{
  "d_model": 320,
  "norm_eps": 1e-06,
  "bias": "none",
  "parallel_block": true,
  "init_std_qkv": 0.0295,
  "lr_head": 0.00946,
  "grad_clip": 0.5,
  "seq_len": 256,
  "doc_mask": true,
  "train_tokens": 1199000000,
  "steps": 9148
}
Each number is 50 + 15 x the weight over its row's rms, rounded and kept within 0 to 99. Layers, rows and columns count from 0. The size before them is the row's rms in percent of the matrix's.

# layer 9 MLP up, 1280x320, rms 0.127, rows 143-164, columns 0-159
097:51 57 47 72 44 43 45 49 50 51 45 40 62 37 66 42 16 58 46 45 56 35 55 44 44 96 34 58 57 26 58 39 81 44 57 69 25 63 47 37 39 41 52 58 41 33 45 53 52 68 48 70 43 54 25 64 28 50 61 33 27 35 36 22 46 37 34 32 28 54 62 81 57 74 45 78 53 37 58 06 58 51 54 40 39 54 19 73 58 57 75 40 48 54 60 21 69 52 47 77 33 46 62 45 62 36 48 50 39 38 30 41 12 55 53 65 61 54 49 69 60 36 52 56 28 50 47 60 26 14 58 56 61 32 52 57 37 59 50 74 42 49 53 61 43 46 46 32 33 60 31 43 50 50 44 51 57 40 49 55
108:19 59 21 39 56 24 56 38 36 17 38 56 47 49 45 76 40 46 32 37 43 56 75 60 56 46 42 54 38 47 34 62 52 60 60 31 46 55 65 48 42 14 50 58 67 36 51 55 76 35 50 31 61 54 51 44 65 35 60 57 41 83 27 47 78 60 34 49 15 34 68 59 83 35 27 46 43 51 57 20 76 56 72 75 43 62 62 46 61 34 46 46 38 69 49 64 41 36 58 44 50 43 73 48 29 62 45 59 55 74 11 34 55 74 37 65 73 47 45 61 47 54 45 20 58 61 61 65 64 32 65 45 62 36 71 71 56 65 40 32 37 52 52 90 56 59 67 32 25 69 33 28 46 34 55 32 44 62 70 56
102:37 44 41 49 39 41 67 66 63 51 56 71 57 67 29 57 42 58 68 51 49 51 33 23 44 40 51 45 47 51 38 67 44 51 29 66 42 40 52 85 56 51 35 12 50 57 82 59 42 66 68 69 46 67 29 76 45 58 51 38 32 54 45 67 68 54 59 58 62 69 50 64 45 34 27 71 58 37 41 45 54 25 57 68 40 42 48 58 37 33 39 48 65 85 56 52 68 54 27 55 67 47 19 35 64 76 45 40 57 61 28 59 53 49 54 49 56 32 49 57 24 40 65 59 64 64 35 69 64 50 75 59 65 72 44 63 40 58 54 49 67 56 34 41 44 08 12 60 20 48 63 63 52 40 31 54 38 55 63 58
103:48 46 48 30 41 90 26 76 66 53 45 52 45 44 27 26 56 47 45 47 65 62 65 50 61 52 61 14 40 52 34 43 45 32 43 52 42 50 36 56 40 38 44 56 39 27 54 61 21 69 92 75 36 42 64 78 49 42 65 28 47 46 42 47 65 34 61 43 42 64 51 45 29 55 57 49 57 40 63 44 52 59 55 62 61 55 53 32 33 62 44 59 59 18 48 50 45 36 50 37 68 43 59 38 60 87 64 76 52 32 60 46 56 52 37 28 51 46 65 35 44 39 74 42 53 37 48 59 73 27 73 49 56 57 64 37 17 53 57 43 56 75 58 34 37 22 50 45 56 66 57 32 63 35 41 69 43 54 69 15
100:60 63 74 59 54 25 57 38 36 47 82 42 66 31 37 39 62 60 45 35 52 42 36 50 40 41 46 30 34 62 40 56 50 52 54 60 46 52 60 36 57 25 54 48 57 20 05 26 34 43 65 59 75 59 78 57 56 62 52 36 71 43 25 47 62 49 57 48 38 55 40 58 75 59 45 67 78 66 64 60 60 57 43 54 41 71 50 62 43 58 63 45 26 32 67 59 64 59 50 29 60 26 49 41 67 78 53 42 54 43 21 69 51 20 54 54 62 48 56 44 58 50 46 60 61 57 58 76 57 48 58 43 83 64 42 65 42 48 49 66 60 65 56 50 67 66 49 24 58 86 28 48 41 53 22 43 47 33 57 42
101:54 29 50 57 42 68 49 44 36 45 61 56 36 49 43 35 48 44 67 57 22 40 24 36 46 42 30 61 62 48 29 57 47 63 76 53 58 44 48 47 63 60 30 70 63 83 28 55 39 35 32 45 16 54 60 60 47 35 26 48 59 57 46 47 79 58 43 66 33 48 49 59 37 28 30 85 20 54 58 83 54 50 59 62 25 46 77 60 51 69 78 50 69 74 45 40 47 69 42 77 38 45 42 40 54 68 61 81 64 41 50 55 40 57 34 35 27 59 16 43 46 55 27 32 22 46 39 62 52 74 60 50 45 75 31 44 43 55 64 79 62 47 44 58 56 91 45 28 54 71 26 20 54 48 52 28 47 58 50 40
097:26 73 69 44 54 19 65 46 60 40 34 20 48 65 60 29 53 51 29 33 52 75 45 78 46 28 53 56 53 58 34 47 57 48 54 51 46 45 28 45 23 55 35 80 07 43 38 44 41 53 37 42 97 75 27 52 51 35 65 58 19 52 31 60 33 70 35 28 49 30 57 57 66 62 53 39 68 29 67 33 34 73 66 50 53 48 51 59 51 49 49 36 61 20 55 45 31 53 44 43 52 28 75 59 66 57 59 54 67 34 43 65 48 43 22 74 62 60 46 29 26 50 83 17 39 57 62 66 51 48 57 48 51 39 45 69 54 64 31 58 44 39 56 64 18 34 52 80 59 45 52 32 42 60 43 37 67 31 59 45
098:38 78 70 49 50 45 45 56 55 33 44 43 38 35 39 40 58 55 59 42 19 33 53 68 59 32 52 43 24 71 67 56 57 55 53 60 33 58 54 36 53 46 43 46 39 40 43 42 59 54 42 57 67 45 49 31 59 27 51 59 61 47 57 77 65 55 26 35 55 52 61 61 50 47 57 39 09 41 54 49 33 67 44 60 55 46 44 61 75 53 56 84 43 30 21 38 74 53 55 34 28 40 70 39 46 49 77 21 59 34 46 76 38 49 53 53 40 32 21 51 30 57 36 78 42 37 61 49 33 42 67 47 11 33 44 57 61 59 69 31 61 53 61 35 64 38 14 27 70 69 59 43 54 21 35 60 72 77 28 43
101:52 42 59 45 37 46 59 45 66 51 38 54 62 39 54 41 64 49 63 63 29 40 17 47 21 66 66 43 78 37 47 52 70 42 38 62 80 07 36 50 36 53 40 53 38 60 25 53 67 45 50 44 65 57 44 52 28 36 62 26 36 43 49 58 56 25 44 63 53 81 49 62 24 39 54 48 61 32 78 61 43 51 66 62 49 36 77 55 55 47 03 59 53 61 57 58 49 67 52 58 31 52 73 58 42 58 58 57 50 61 50 05 51 49 58 58 23 70 34 21 59 64 51 62 39 55 43 78 61 76 51 55 49 55 43 54 40 36 41 59 60 54 44 43 44 27 40 31 32 70 45 59 48 43 36 20 65 58 25 65
099:40 60 73 47 35 59 66 14 55 46 44 56 81 63 41 71 80 74 39 32 51 36 67 46 52 32 38 62 50 60 45 56 45 32 41 27 55 40 54 25 36 44 61 58 64 48 45 50 55 62 45 75 54 25 27 75 67 33 40 38 48 54 39 20 57 30 46 68 50 17 58 18 52 27 50 39 62 60 45 54 27 53 38 72 56 50 44 75 36 46 51 54 67 37 70 50 73 53 64 36 42 67 50 27 34 45 40 75 47 56 65 60 25 24 70 52 75 39 63 66 51 36 46 43 62 56 58 53 30 82 46 66 49 55 53 75 41 52 63 60 59 79 48 53 56 25 48 29 54 48 24 48 45 58 71 66 32 49 40 84
130:44 65 59 71 57 42 56 43 64 50 40 45 57 57 46 39 75 39 44 35 32 45 37 57 57 59 69 80 64 60 57 48 38 25 67 63 67 41 41 45 55 29 47 54 43 45 66 26 76 70 64 58 30 55 55 33 73 31 50 52 40 83 43 54 74 54 25 28 63 45 29 46 97 29 39 68 67 53 54 78 69 59 26 51 70 33 59 59 61 60 32 74 44 68 51 48 38 69 36 39 50 37 42 34 34 34 48 41 71 55 42 80 61 42 47 44 56 36 68 57 33 49 40 17 57 47 38 23 68 68 49 47 46 51 33 53 57 50 65 72 09 32 61 40 39 33 38 34 35 68 65 59 50 68 33 37 30 54 47 50
101:51 49 37 48 42 43 56 40 37 37 44 34 69 32 42 59 76 09 49 61 37 50 38 25 33 57 47 81 76 46 50 66 33 44 51 29 49 33 54 45 53 45 78 74 68 34 48 33 72 62 54 52 51 91 64 58 56 48 70 49 47 50 39 58 33 59 73 49 65 63 42 25 38 37 42 59 64 91 27 37 63 48 61 51 41 80 66 44 49 64 48 50 70 64 50 48 25 88 53 73 51 28 45 54 31 26 47 50 57 68 72 62 51 22 52 35 43 80 68 42 45 47 28 40 53 48 47 46 41 37 67 52 53 46 34 64 54 32 49 68 44 96 65 65 55 46 49 40 47 66 26 48 35 36 44 57 54 55 52 42
100:57 50 87 72 52 51 44 42 43 34 61 35 48 51 84 60 43 51 49 62 50 61 55 52 58 52 36 67 66 44 09 55 77 70 66 53 69 55 02 57 45 44 53 41 91 41 38 51 41 35 45 49 63 36 58 54 48 41 56 81 27 52 41 46 80 44 21 37 63 53 48 64 67 43 70 56 39 66 27 39 40 73 34 24 48 58 25 59 60 39 63 45 58 57 22 40 39 60 28 62 42 53 38 52 50 36 48 59 57 58 37 52 43 49 66 57 49 44 53 28 38 54 47 54 28 63 49 59 69 39 35 65 56 44 19 50 44 43 39 59 46 71 48 53 59 34 62 41 33 44 54 06 46 68 71 48 68 61 71 70
095:54 24 52 28 45 64 55 54 27 31 33 34 75 29 54 49 36 55 49 46 76 61 64 18 58 34 52 29 47 68 51 31 36 32 65 30 62 33 50 52 64 76 54 32 87 44 72 56 69 38 47 65 35 42 38 46 61 29 18 66 69 63 71 57 44 61 59 39 40 49 68 48 53 33 40 50 31 48 47 40 47 66 44 62 42 65 53 65 16 67 66 51 81 45 46 47 42 68 47 43 65 83 37 57 42 67 37 53 59 43 60 90 76 50 52 74 60 56 45 53 49 38 59 40 59 60 42 46 36 51 17 55 59 52 56 51 46 55 22 61 62 50 49 56 61 28 14 75 59 45 66 39 33 44 45 48 46 55 42 33
108:51 62 67 71 68 35 58 72 41 46 41 55 76 20 62 57 61 79 51 60 25 31 22 47 53 60 31 64 40 98 38 55 68 40 45 43 35 47 13 51 49 71 59 55 39 58 39 68 23 61 63 56 41 43 54 28 56 52 59 38 08 29 49 54 41 59 54 63 36 46 27 68 57 28 32 32 59 61 47 57 36 35 52 57 47 56 43 50 70 40 54 55 59 35 64 37 74 54 00 63 49 28 48 69 53 80 35 69 36 24 58 64 47 48 38 49 54 67 30 78 23 69 68 65 36 83 57 50 34 42 44 76 44 49 45 46 59 30 59 61 56 56 70 53 44 39 29 72 44 68 64 70 60 43 57 55 34 46 62 31
099:33 57 58 33 52 41 57 56 58 58 41 34 45 68 63 64 60 44 51 44 51 62 35 22 60 32 32 65 36 50 52 30 58 46 65 60 42 57 37 57 50 65 29 48 52 67 43 68 55 61 63 67 42 61 51 67 39 58 51 50 47 79 39 54 45 48 60 66 50 57 84 86 84 81 42 58 07 39 63 41 40 56 38 49 55 70 49 40 81 43 37 60 47 62 05 19 55 83 39 12 40 68 50 58 38 29 41 62 59 33 35 68 55 47 36 42 51 35 31 48 38 46 45 62 81 55 62 50 61 52 54 72 63 69 38 38 43 68 41 35 58 55 51 90 85 54 37 35 25 31 62 78 50 35 59 60 30 43 53 48
094:40 63 79 45 30 52 61 28 30 59 66 38 61 52 54 65 33 41 38 47 77 33 61 52 55 26 55 61 56 74 63 70 68 61 33 46 25 40 50 57 65 49 68 45 58 44 43 60 36 75 66 27 55 70 93 65 55 29 76 87 36 41 24 23 59 75 46 66 49 58 67 32 47 64 79 53 52 64 35 47 49 48 64 48 44 86 43 41 54 47 38 68 65 58 64 48 56 50 49 33 42 56 46 33 30 32 51 77 53 46 67 67 69 72 44 63 22 54 64 60 64 60 41 60 42 49 50 40 42 41 78 47 04 69 80 65 63 48 71 35 43 56 31 54 43 61 42 46 52 63 55 47 66 55 34 50 34 82 62 51
105:54 65 57 39 32 48 48 33 84 50 74 59 50 26 42 61 57 72 11 33 35 48 53 71 29 45 48 75 50 60 35 74 37 68 32 47 76 53 71 40 54 43 47 25 54 76 63 69 43 47 43 26 48 77 35 48 50 48 49 53 52 57 56 60 65 52 60 45 79 37 55 90 51 38 58 70 38 82 44 48 29 55 56 65 46 41 59 60 63 47 72 65 65 64 62 70 56 74 43 59 43 39 24 47 58 34 57 38 48 41 46 32 51 29 14 79 48 53 50 46 52 50 32 37 60 44 50 50 71 55 78 36 74 60 59 35 24 52 63 50 77 46 87 73 36 62 75 73 31 60 57 70 46 55 32 35 60 25 28 30
098:38 40 66 29 48 37 62 55 70 50 44 58 43 40 48 59 52 66 27 41 42 38 58 41 82 72 46 59 64 55 38 85 45 44 47 51 38 47 62 54 53 32 46 42 63 31 60 57 64 60 83 68 56 58 52 45 89 62 58 33 48 84 44 88 68 54 46 38 47 28 47 28 24 56 68 30 61 32 62 74 37 48 31 53 53 57 09 44 48 77 48 34 46 61 54 32 44 67 39 44 41 37 51 31 55 30 72 28 37 25 42 42 44 28 29 25 38 50 47 62 26 34 49 72 37 21 41 30 50 62 65 52 27 63 57 48 46 63 66 26 63 39 50 59 42 40 50 38 48 36 42 29 59 58 60 61 67 77 32 39
105:75 44 21 71 60 21 21 71 40 44 47 55 60 60 36 51 67 40 73 49 39 50 46 67 45 58 66 62 71 42 56 66 37 21 67 84 33 57 40 64 71 49 73 78 58 57 32 58 33 64 20 39 54 65 59 60 61 55 24 48 60 75 66 60 60 17 63 39 68 50 70 48 76 38 36 56 49 47 35 34 63 45 53 47 36 57 56 68 53 42 75 61 41 66 64 43 34 64 54 46 34 85 22 36 52 32 50 57 75 15 57 28 04 31 35 30 33 62 41 68 76 36 49 54 42 32 56 46 62 45 66 64 57 64 50 53 54 59 45 56 49 61 42 69 40 67 80 60 56 24 55 62 39 58 38 52 52 24 49 55
097:36 44 29 53 23 76 41 56 47 17 57 69 56 50 37 79 45 35 48 57 79 41 63 61 43 73 38 62 62 53 55 45 72 31 56 83 31 46 46 39 44 38 62 52 43 08 33 54 19 69 57 67 45 41 51 43 46 36 70 44 54 26 64 59 64 38 75 59 31 51 79 58 35 52 74 45 19 73 60 53 53 45 69 67 30 32 60 76 52 41 30 42 39 58 78 25 52 39 44 31 59 35 67 22 36 50 54 64 35 40 12 58 38 49 37 34 57 54 56 59 47 63 25 76 65 54 54 68 51 31 52 51 61 40 58 41 40 68 32 31 58 48 61 29 72 42 58 48 65 49 51 59 45 40 57 41 36 51 30 45
104:47 41 65 37 73 69 55 52 49 36 61 68 42 59 76 68 68 62 41 50 54 52 46 30 53 33 73 38 59 43 30 60 36 86 53 63 68 48 70 46 33 68 56 36 53 41 53 68 66 00 40 45 45 62 53 38 63 59 60 67 38 56 19 64 71 56 79 71 39 70 66 46 43 30 38 37 29 41 54 17 57 23 52 69 61 47 66 56 49 41 55 43 59 18 13 67 45 53 45 65 43 60 45 49 37 78 54 33 63 70 44 36 50 68 58 21 31 15 55 73 42 49 55 09 41 58 66 48 46 45 49 67 48 46 52 52 77 30 34 52 47 55 43 61 87 69 40 62 44 65 68 71 58 53 68 41 53 58 48 59
# layer 9 MLP down (transposed), 1280x320, rms 0.0614, rows 143-164, columns 0-159
099:56 59 33 37 76 64 47 35 46 51 36 41 25 49 49 47 64 60 34 61 50 85 59 46 61 11 72 38 53 61 38 46 43 63 60 41 59 28 50 65 73 75 49 64 57 52 66 31 48 41 63 45 57 44 63 56 55 45 66 36 49 77 91 83 42 49 69 68 70 73 45 08 34 53 70 24 46 75 39 62 55 61 54 63 51 42 73 29 40 36 75 48 77 40 63 55 60 43 48 39 44 65 56 38 42 36 36 67 80 46 46 66 72 42 69 26 74 54 74 57 39 42 55 58 83 57 31 66 47 70 33 22 54 68 70 38 46 23 48 25 35 72 64 65 45 53 41 57 64 62 62 36 73 59 38 61 61 51 35 38
100:46 60 30 57 55 87 70 50 42 78 22 53 36 44 10 45 62 07 51 51 23 44 49 46 70 19 45 44 35 48 65 40 49 83 34 74 65 45 52 27 64 70 43 53 59 82 59 30 29 45 34 77 78 58 63 21 60 42 48 61 44 32 53 41 37 37 57 59 46 37 44 21 26 59 56 51 37 65 62 42 49 35 55 21 66 27 72 60 40 54 56 48 50 53 54 43 60 56 52 64 66 29 43 52 44 48 58 70 53 46 40 86 43 35 46 49 60 35 62 50 49 61 23 73 39 36 60 19 72 66 60 21 45 52 69 52 50 68 70 39 59 26 65 49 53 71 59 83 24 27 24 47 70 56 70 52 40 61 59 44
099:54 68 41 37 38 94 42 44 57 45 48 36 36 69 59 59 58 36 52 44 62 35 48 63 36 52 59 64 61 32 76 19 61 59 51 61 48 76 57 25 65 54 67 38 35 60 36 57 66 07 58 34 47 33 52 29 37 54 53 61 77 36 55 48 39 48 31 33 47 01 50 32 51 40 60 60 49 80 56 73 37 37 31 53 50 37 55 39 69 73 32 65 58 02 56 53 34 44 50 53 76 71 70 16 40 52 38 77 48 60 46 33 53 41 48 48 51 34 30 45 64 33 51 48 27 40 42 36 30 76 18 50 53 14 45 47 76 46 43 58 53 67 80 44 79 44 68 28 56 60 59 52 55 32 36 47 61 62 47 35
102:37 56 31 72 58 36 50 49 44 67 62 51 54 43 97 83 35 30 54 57 44 43 42 51 46 20 40 32 59 57 31 34 49 52 54 58 31 50 36 37 69 29 35 71 45 73 47 43 37 30 27 49 48 39 26 69 45 77 29 72 72 72 62 60 48 68 63 62 41 45 55 63 44 38 56 41 59 75 46 56 38 51 45 63 77 36 63 74 27 48 47 51 76 65 56 52 65 22 56 57 44 48 16 51 35 38 36 38 30 59 24 62 48 39 48 69 51 62 48 68 31 52 37 42 62 41 54 49 16 39 37 75 40 30 46 78 69 56 55 80 38 40 37 43 50 70 33 59 44 38 64 67 46 45 49 57 55 62 59 39
094:46 31 33 54 51 53 57 61 53 35 24 83 58 39 15 47 60 55 70 33 51 44 38 28 50 72 62 63 81 31 55 31 52 53 47 49 52 50 26 55 64 36 40 40 48 42 79 31 42 74 60 55 29 30 50 35 53 38 57 55 41 58 70 74 29 57 20 68 53 51 51 40 35 49 96 51 26 53 38 62 46 67 46 57 78 68 27 30 59 55 28 83 50 57 36 38 35 52 66 52 72 69 61 56 45 30 32 51 41 46 75 54 52 60 35 29 33 53 59 43 68 46 50 39 46 28 55 41 46 49 79 31 47 44 47 57 57 52 57 38 50 66 37 14 36 34 57 54 26 50 44 38 73 52 68 66 34 69 43 67
099:40 23 30 47 63 57 64 53 47 38 66 53 59 56 65 53 80 48 40 33 75 40 59 42 56 36 36 37 29 41 36 46 50 47 59 74 56 51 41 58 20 51 36 49 45 46 57 84 45 49 58 72 70 32 54 53 64 50 33 49 44 42 32 41 54 46 73 60 65 67 30 73 40 58 56 39 50 27 59 55 52 60 60 53 38 66 15 39 27 43 58 47 48 32 52 53 54 27 22 62 51 69 31 43 81 45 39 67 34 21 56 46 64 78 64 36 22 77 58 40 51 58 79 48 85 62 32 33 27 08 45 44 41 68 66 47 36 64 49 63 50 66 18 72 56 07 59 23 74 29 52 44 51 71 42 65 52 44 50 52
100:42 63 49 59 53 46 58 57 46 54 59 38 52 39 39 36 52 61 55 63 40 34 76 26 60 49 58 56 30 40 59 35 66 40 55 31 41 54 25 30 64 44 65 31 60 27 51 32 59 44 73 62 36 26 79 47 37 58 54 56 58 42 50 40 47 52 58 36 61 46 55 55 42 43 55 74 31 84 66 66 38 46 27 63 73 61 39 19 69 51 31 83 34 72 64 15 60 54 59 57 54 52 30 23 20 20 67 51 38 40 70 42 51 36 77 66 55 68 47 47 61 55 49 62 65 56 73 68 26 72 61 49 36 50 63 30 62 40 60 44 20 32 63 43 67 51 56 47 58 72 50 45 37 44 34 74 49 41 48 62
105:56 15 47 62 45 54 66 59 74 22 55 33 44 49 51 49 44 41 33 50 65 28 41 63 62 44 64 69 38 51 55 24 55 53 87 23 33 40 51 58 40 86 62 72 59 15 71 67 59 68 54 72 67 27 48 66 61 56 69 37 36 39 41 64 41 57 49 45 47 56 32 12 44 33 17 63 48 70 39 63 38 27 60 33 56 61 56 51 50 46 56 14 57 43 73 49 59 54 61 36 58 51 48 35 50 64 39 67 47 71 54 48 30 60 37 49 66 50 65 58 64 71 70 44 44 43 27 51 25 50 30 36 84 77 59 62 45 42 34 50 43 27 69 41 38 37 94 61 61 50 50 51 42 56 71 24 38 40 29 37
103:80 62 33 53 53 18 42 41 47 78 44 27 40 60 68 57 72 49 48 44 72 49 49 45 73 69 18 73 38 86 62 63 45 71 64 43 68 58 56 23 42 43 61 76 47 54 51 37 60 84 70 43 51 46 66 46 49 58 44 44 52 40 50 19 21 40 58 49 59 20 66 41 76 47 58 58 59 87 62 49 68 43 50 51 67 48 47 14 55 39 43 36 42 61 53 39 35 53 48 52 41 56 63 22 56 57 60 35 46 48 44 54 75 26 42 19 72 68 47 59 35 38 86 50 32 45 46 18 39 51 36 59 52 63 66 52 41 66 62 53 56 62 33 51 41 47 33 41 52 36 65 35 46 60 31 70 64 51 70 46
100:60 68 60 28 68 75 58 63 60 57 50 43 47 80 99 42 21 63 51 77 59 46 55 27 53 45 51 36 43 51 83 60 54 61 45 62 69 57 47 41 61 75 27 67 45 68 54 31 26 41 53 54 30 44 63 46 58 49 44 55 37 34 62 49 48 69 55 33 46 48 84 52 60 81 38 55 68 46 38 69 58 39 64 20 55 50 43 34 66 41 30 32 45 59 24 52 56 40 62 28 57 56 76 70 54 41 42 38 47 41 19 30 45 61 44 53 41 49 66 67 49 55 61 24 29 41 52 36 54 42 55 39 41 39 37 53 40 30 62 39 32 31 47 27 66 34 53 68 44 44 50 63 43 61 04 61 53 26 43 23
167:61 47 62 60 37 46 61 42 68 32 66 45 22 67 32 65 70 24 49 26 42 24 28 51 47 40 49 73 29 75 44 42 45 44 46 60 38 42 45 83 49 31 53 56 32 33 71 39 81 42 42 56 55 50 61 60 74 30 55 68 46 88 45 44 55 52 50 44 59 40 41 30 87 40 52 73 63 53 41 67 74 63 42 70 68 26 62 39 26 22 41 71 35 71 59 40 36 77 38 52 45 45 57 28 34 39 52 31 47 68 59 56 63 36 55 48 54 29 59 69 48 61 41 38 48 50 44 45 66 51 47 62 35 66 45 51 58 71 30 42 50 40 67 29 41 40 44 43 37 54 38 58 74 52 45 51 23 74 72 70
098:59 38 58 34 47 47 43 50 60 47 38 54 67 55 68 52 54 55 21 47 67 52 54 51 67 55 45 56 45 71 31 64 54 31 14 67 37 66 49 43 36 56 56 45 76 49 46 88 52 45 50 48 54 33 68 40 67 56 59 38 46 39 25 15 85 52 64 61 55 66 45 48 75 45 68 50 91 33 54 47 53 36 27 46 57 33 38 82 15 44 46 63 64 69 63 68 68 22 42 41 44 52 70 58 78 63 33 37 41 29 44 45 45 44 62 61 10 29 60 67 37 50 44 30 83 49 46 59 56 64 34 27 57 41 46 49 42 60 52 53 34 17 39 50 48 69 86 51 37 50 61 61 86 70 56 52 80 62 52 67
100:64 42 50 54 31 44 44 54 43 54 46 66 53 62 67 36 58 72 57 30 52 56 42 19 60 28 55 38 26 51 58 52 73 34 22 75 54 40 43 48 54 39 64 42 47 51 66 35 51 44 57 30 61 68 50 47 44 58 21 45 36 60 68 43 38 16 60 73 40 20 74 54 37 51 42 29 66 42 21 59 36 39 70 30 41 67 69 71 51 58 32 51 65 60 57 58 67 77 51 18 35 55 53 18 63 69 57 39 48 48 43 61 76 60 35 40 47 75 38 62 75 76 28 47 57 53 29 47 49 67 33 18 45 45 39 52 42 36 64 62 62 46 52 25 58 43 58 68 69 62 65 69 54 37 19 76 36 66 37 32
101:53 71 74 51 43 35 39 51 64 62 60 57 29 56 27 30 62 53 37 64 52 45 47 75 76 42 52 47 54 72 51 40 55 69 26 50 49 58 42 64 29 59 57 67 56 56 47 28 22 72 51 36 46 69 62 59 23 49 64 36 57 40 08 59 46 43 32 32 50 58 25 36 67 64 43 46 70 64 37 30 50 54 44 52 49 54 60 31 73 45 45 11 38 72 30 46 67 76 84 65 51 23 61 59 69 57 51 53 45 52 49 40 32 70 46 58 52 17 45 69 56 43 53 31 38 47 77 61 49 28 71 51 50 44 78 68 46 50 88 63 38 23 37 60 41 40 40 35 47 50 36 62 51 55 72 26 52 51 63 56
104:55 46 56 44 29 48 57 42 58 48 32 72 79 57 80 49 04 46 24 36 57 40 68 48 37 74 58 46 44 73 64 23 43 62 55 61 26 48 48 39 71 32 88 42 73 19 40 32 57 39 68 65 56 57 59 44 62 66 41 46 42 35 43 74 41 62 55 53 48 49 48 49 49 45 45 42 50 55 51 31 29 49 69 22 65 17 57 41 56 32 56 41 36 72 39 34 44 15 55 11 43 61 41 46 19 33 40 35 52 56 60 76 54 49 63 91 15 55 51 71 62 46 55 63 53 26 59 50 75 35 37 53 68 20 35 33 34 60 42 22 28 53 46 45 53 59 42 30 69 41 35 55 45 63 52 58 71 59 47 29
100:32 48 43 42 71 38 40 31 48 50 66 46 58 46 80 32 46 46 49 71 67 45 38 64 42 56 57 44 60 88 58 54 50 52 42 40 63 50 37 52 26 37 66 40 46 85 48 51 29 55 46 45 38 53 45 47 59 42 56 39 52 58 55 65 34 39 50 28 44 44 63 48 37 53 45 30 67 76 41 52 55 51 36 50 64 61 63 40 44 23 77 85 64 15 70 29 42 70 26 55 80 35 48 48 51 57 66 42 46 68 42 56 56 32 40 21 52 60 62 88 62 53 34 59 28 56 62 43 26 51 53 66 50 58 06 52 28 39 55 57 34 57 56 57 39 39 44 29 54 51 33 50 40 81 64 74 55 60 77 33
094:82 58 54 52 48 55 49 50 74 36 77 54 42 63 82 39 59 17 31 73 34 30 38 34 38 57 47 60 33 40 44 23 45 33 62 53 38 49 61 49 52 62 53 52 20 53 60 52 57 52 60 57 62 28 43 69 42 73 47 28 52 58 67 55 71 33 62 37 81 69 46 49 59 61 30 59 49 65 41 36 69 29 41 54 64 52 16 28 48 69 65 39 45 44 74 64 40 57 66 38 47 24 29 52 50 55 69 47 75 44 41 56 62 35 42 24 48 68 60 50 38 43 47 55 37 74 43 48 64 44 40 58 70 48 22 53 30 62 56 29 37 36 73 41 47 27 38 48 37 34 41 69 26 50 49 48 22 29 56 60
094:52 46 37 59 54 63 71 48 43 50 48 49 59 97 20 44 58 44 44 25 70 45 32 47 51 50 43 62 53 58 42 69 54 52 51 59 69 79 33 51 48 17 55 65 51 58 63 59 58 40 44 25 35 46 33 43 74 68 52 41 67 74 28 39 56 28 55 61 45 51 29 54 50 73 57 39 54 29 43 47 81 54 55 33 40 60 72 39 38 64 37 41 87 55 34 54 54 38 44 37 36 56 60 42 42 69 41 59 54 47 45 45 70 38 30 32 43 23 77 39 65 22 51 43 48 59 50 50 43 58 18 49 56 46 82 55 55 48 62 58 53 50 44 42 35 82 53 21 34 60 64 81 41 47 51 58 38 44 48 35
097:48 44 61 63 45 58 60 39 40 48 52 52 14 64 69 34 39 78 41 60 79 32 47 47 53 65 24 70 60 76 52 15 50 62 45 70 28 42 77 27 58 58 51 78 77 55 44 39 31 51 63 48 47 42 43 33 57 38 32 45 38 54 48 39 45 18 31 48 49 71 53 31 43 27 60 61 60 29 57 12 36 49 70 56 56 39 50 47 21 56 43 69 81 24 71 72 58 49 18 44 59 54 52 52 33 41 35 52 68 27 75 63 64 36 48 54 20 34 37 75 54 33 60 53 36 41 47 66 40 43 26 37 18 36 43 53 30 47 37 50 24 48 17 18 71 42 47 41 64 48 47 34 39 62 33 75 54 32 32 60
099:56 64 45 38 73 35 75 39 41 44 60 55 74 28 99 28 71 32 66 30 42 45 27 35 26 54 71 41 57 40 45 92 45 53 72 45 66 38 20 79 60 31 36 68 48 49 39 54 21 30 58 50 39 38 65 74 42 64 28 47 24 63 55 36 54 51 60 51 36 46 50 62 67 37 18 31 57 53 26 73 73 51 62 40 30 61 42 77 49 39 80 43 71 61 30 38 58 68 61 34 46 26 51 48 78 54 44 64 41 55 58 37 33 64 25 40 88 74 68 63 72 47 66 56 53 32 44 57 69 49 51 42 56 45 45 62 63 38 54 39 51 72 16 45 52 57 47 26 25 53 68 72 45 49 83 40 60 54 87 49
094:62 61 41 37 65 38 54 33 57 36 49 59 29 80 29 42 68 49 51 52 20 35 31 36 32 48 20 36 55 69 70 43 50 61 32 31 53 59 86 51 33 45 42 35 51 42 67 70 64 28 36 39 52 48 74 72 60 57 53 69 75 58 65 66 47 50 53 56 49 51 32 45 71 34 41 27 77 28 11 48 39 58 26 50 22 57 58 41 54 69 65 46 26 47 65 60 61 54 31 55 43 52 54 63 55 63 31 41 74 66 75 41 60 56 58 79 59 44 57 42 50 42 50 47 11 42 64 38 47 32 36 34 36 58 60 86 34 38 75 39 51 30 45 74 36 65 52 53 42 58 85 40 46 46 46 55 58 68 53 59
104:66 49 33 71 41 58 54 28 49 54 62 43 49 55 60 59 32 79 67 50 81 44 53 54 48 37 28 40 67 41 35 28 31 60 39 49 58 65 30 67 42 50 44 58 50 66 61 48 64 48 54 62 67 46 33 41 56 59 44 19 71 60 36 55 30 53 35 36 45 63 51 49 55 69 65 53 82 73 48 46 70 38 52 59 74 39 50 59 45 65 44 27 49 46 46 32 45 36 55 43 47 31 52 53 39 47 76 53 59 57 28 40 61 59 53 63 53 76 48 78 37 62 47 39 44 57 71 53 32 39 47 57 68 51 55 44 45 32 70 30 63 37 57 47 50 70 38 51 45 21 57 16 49 55 33 56 35 68 57 16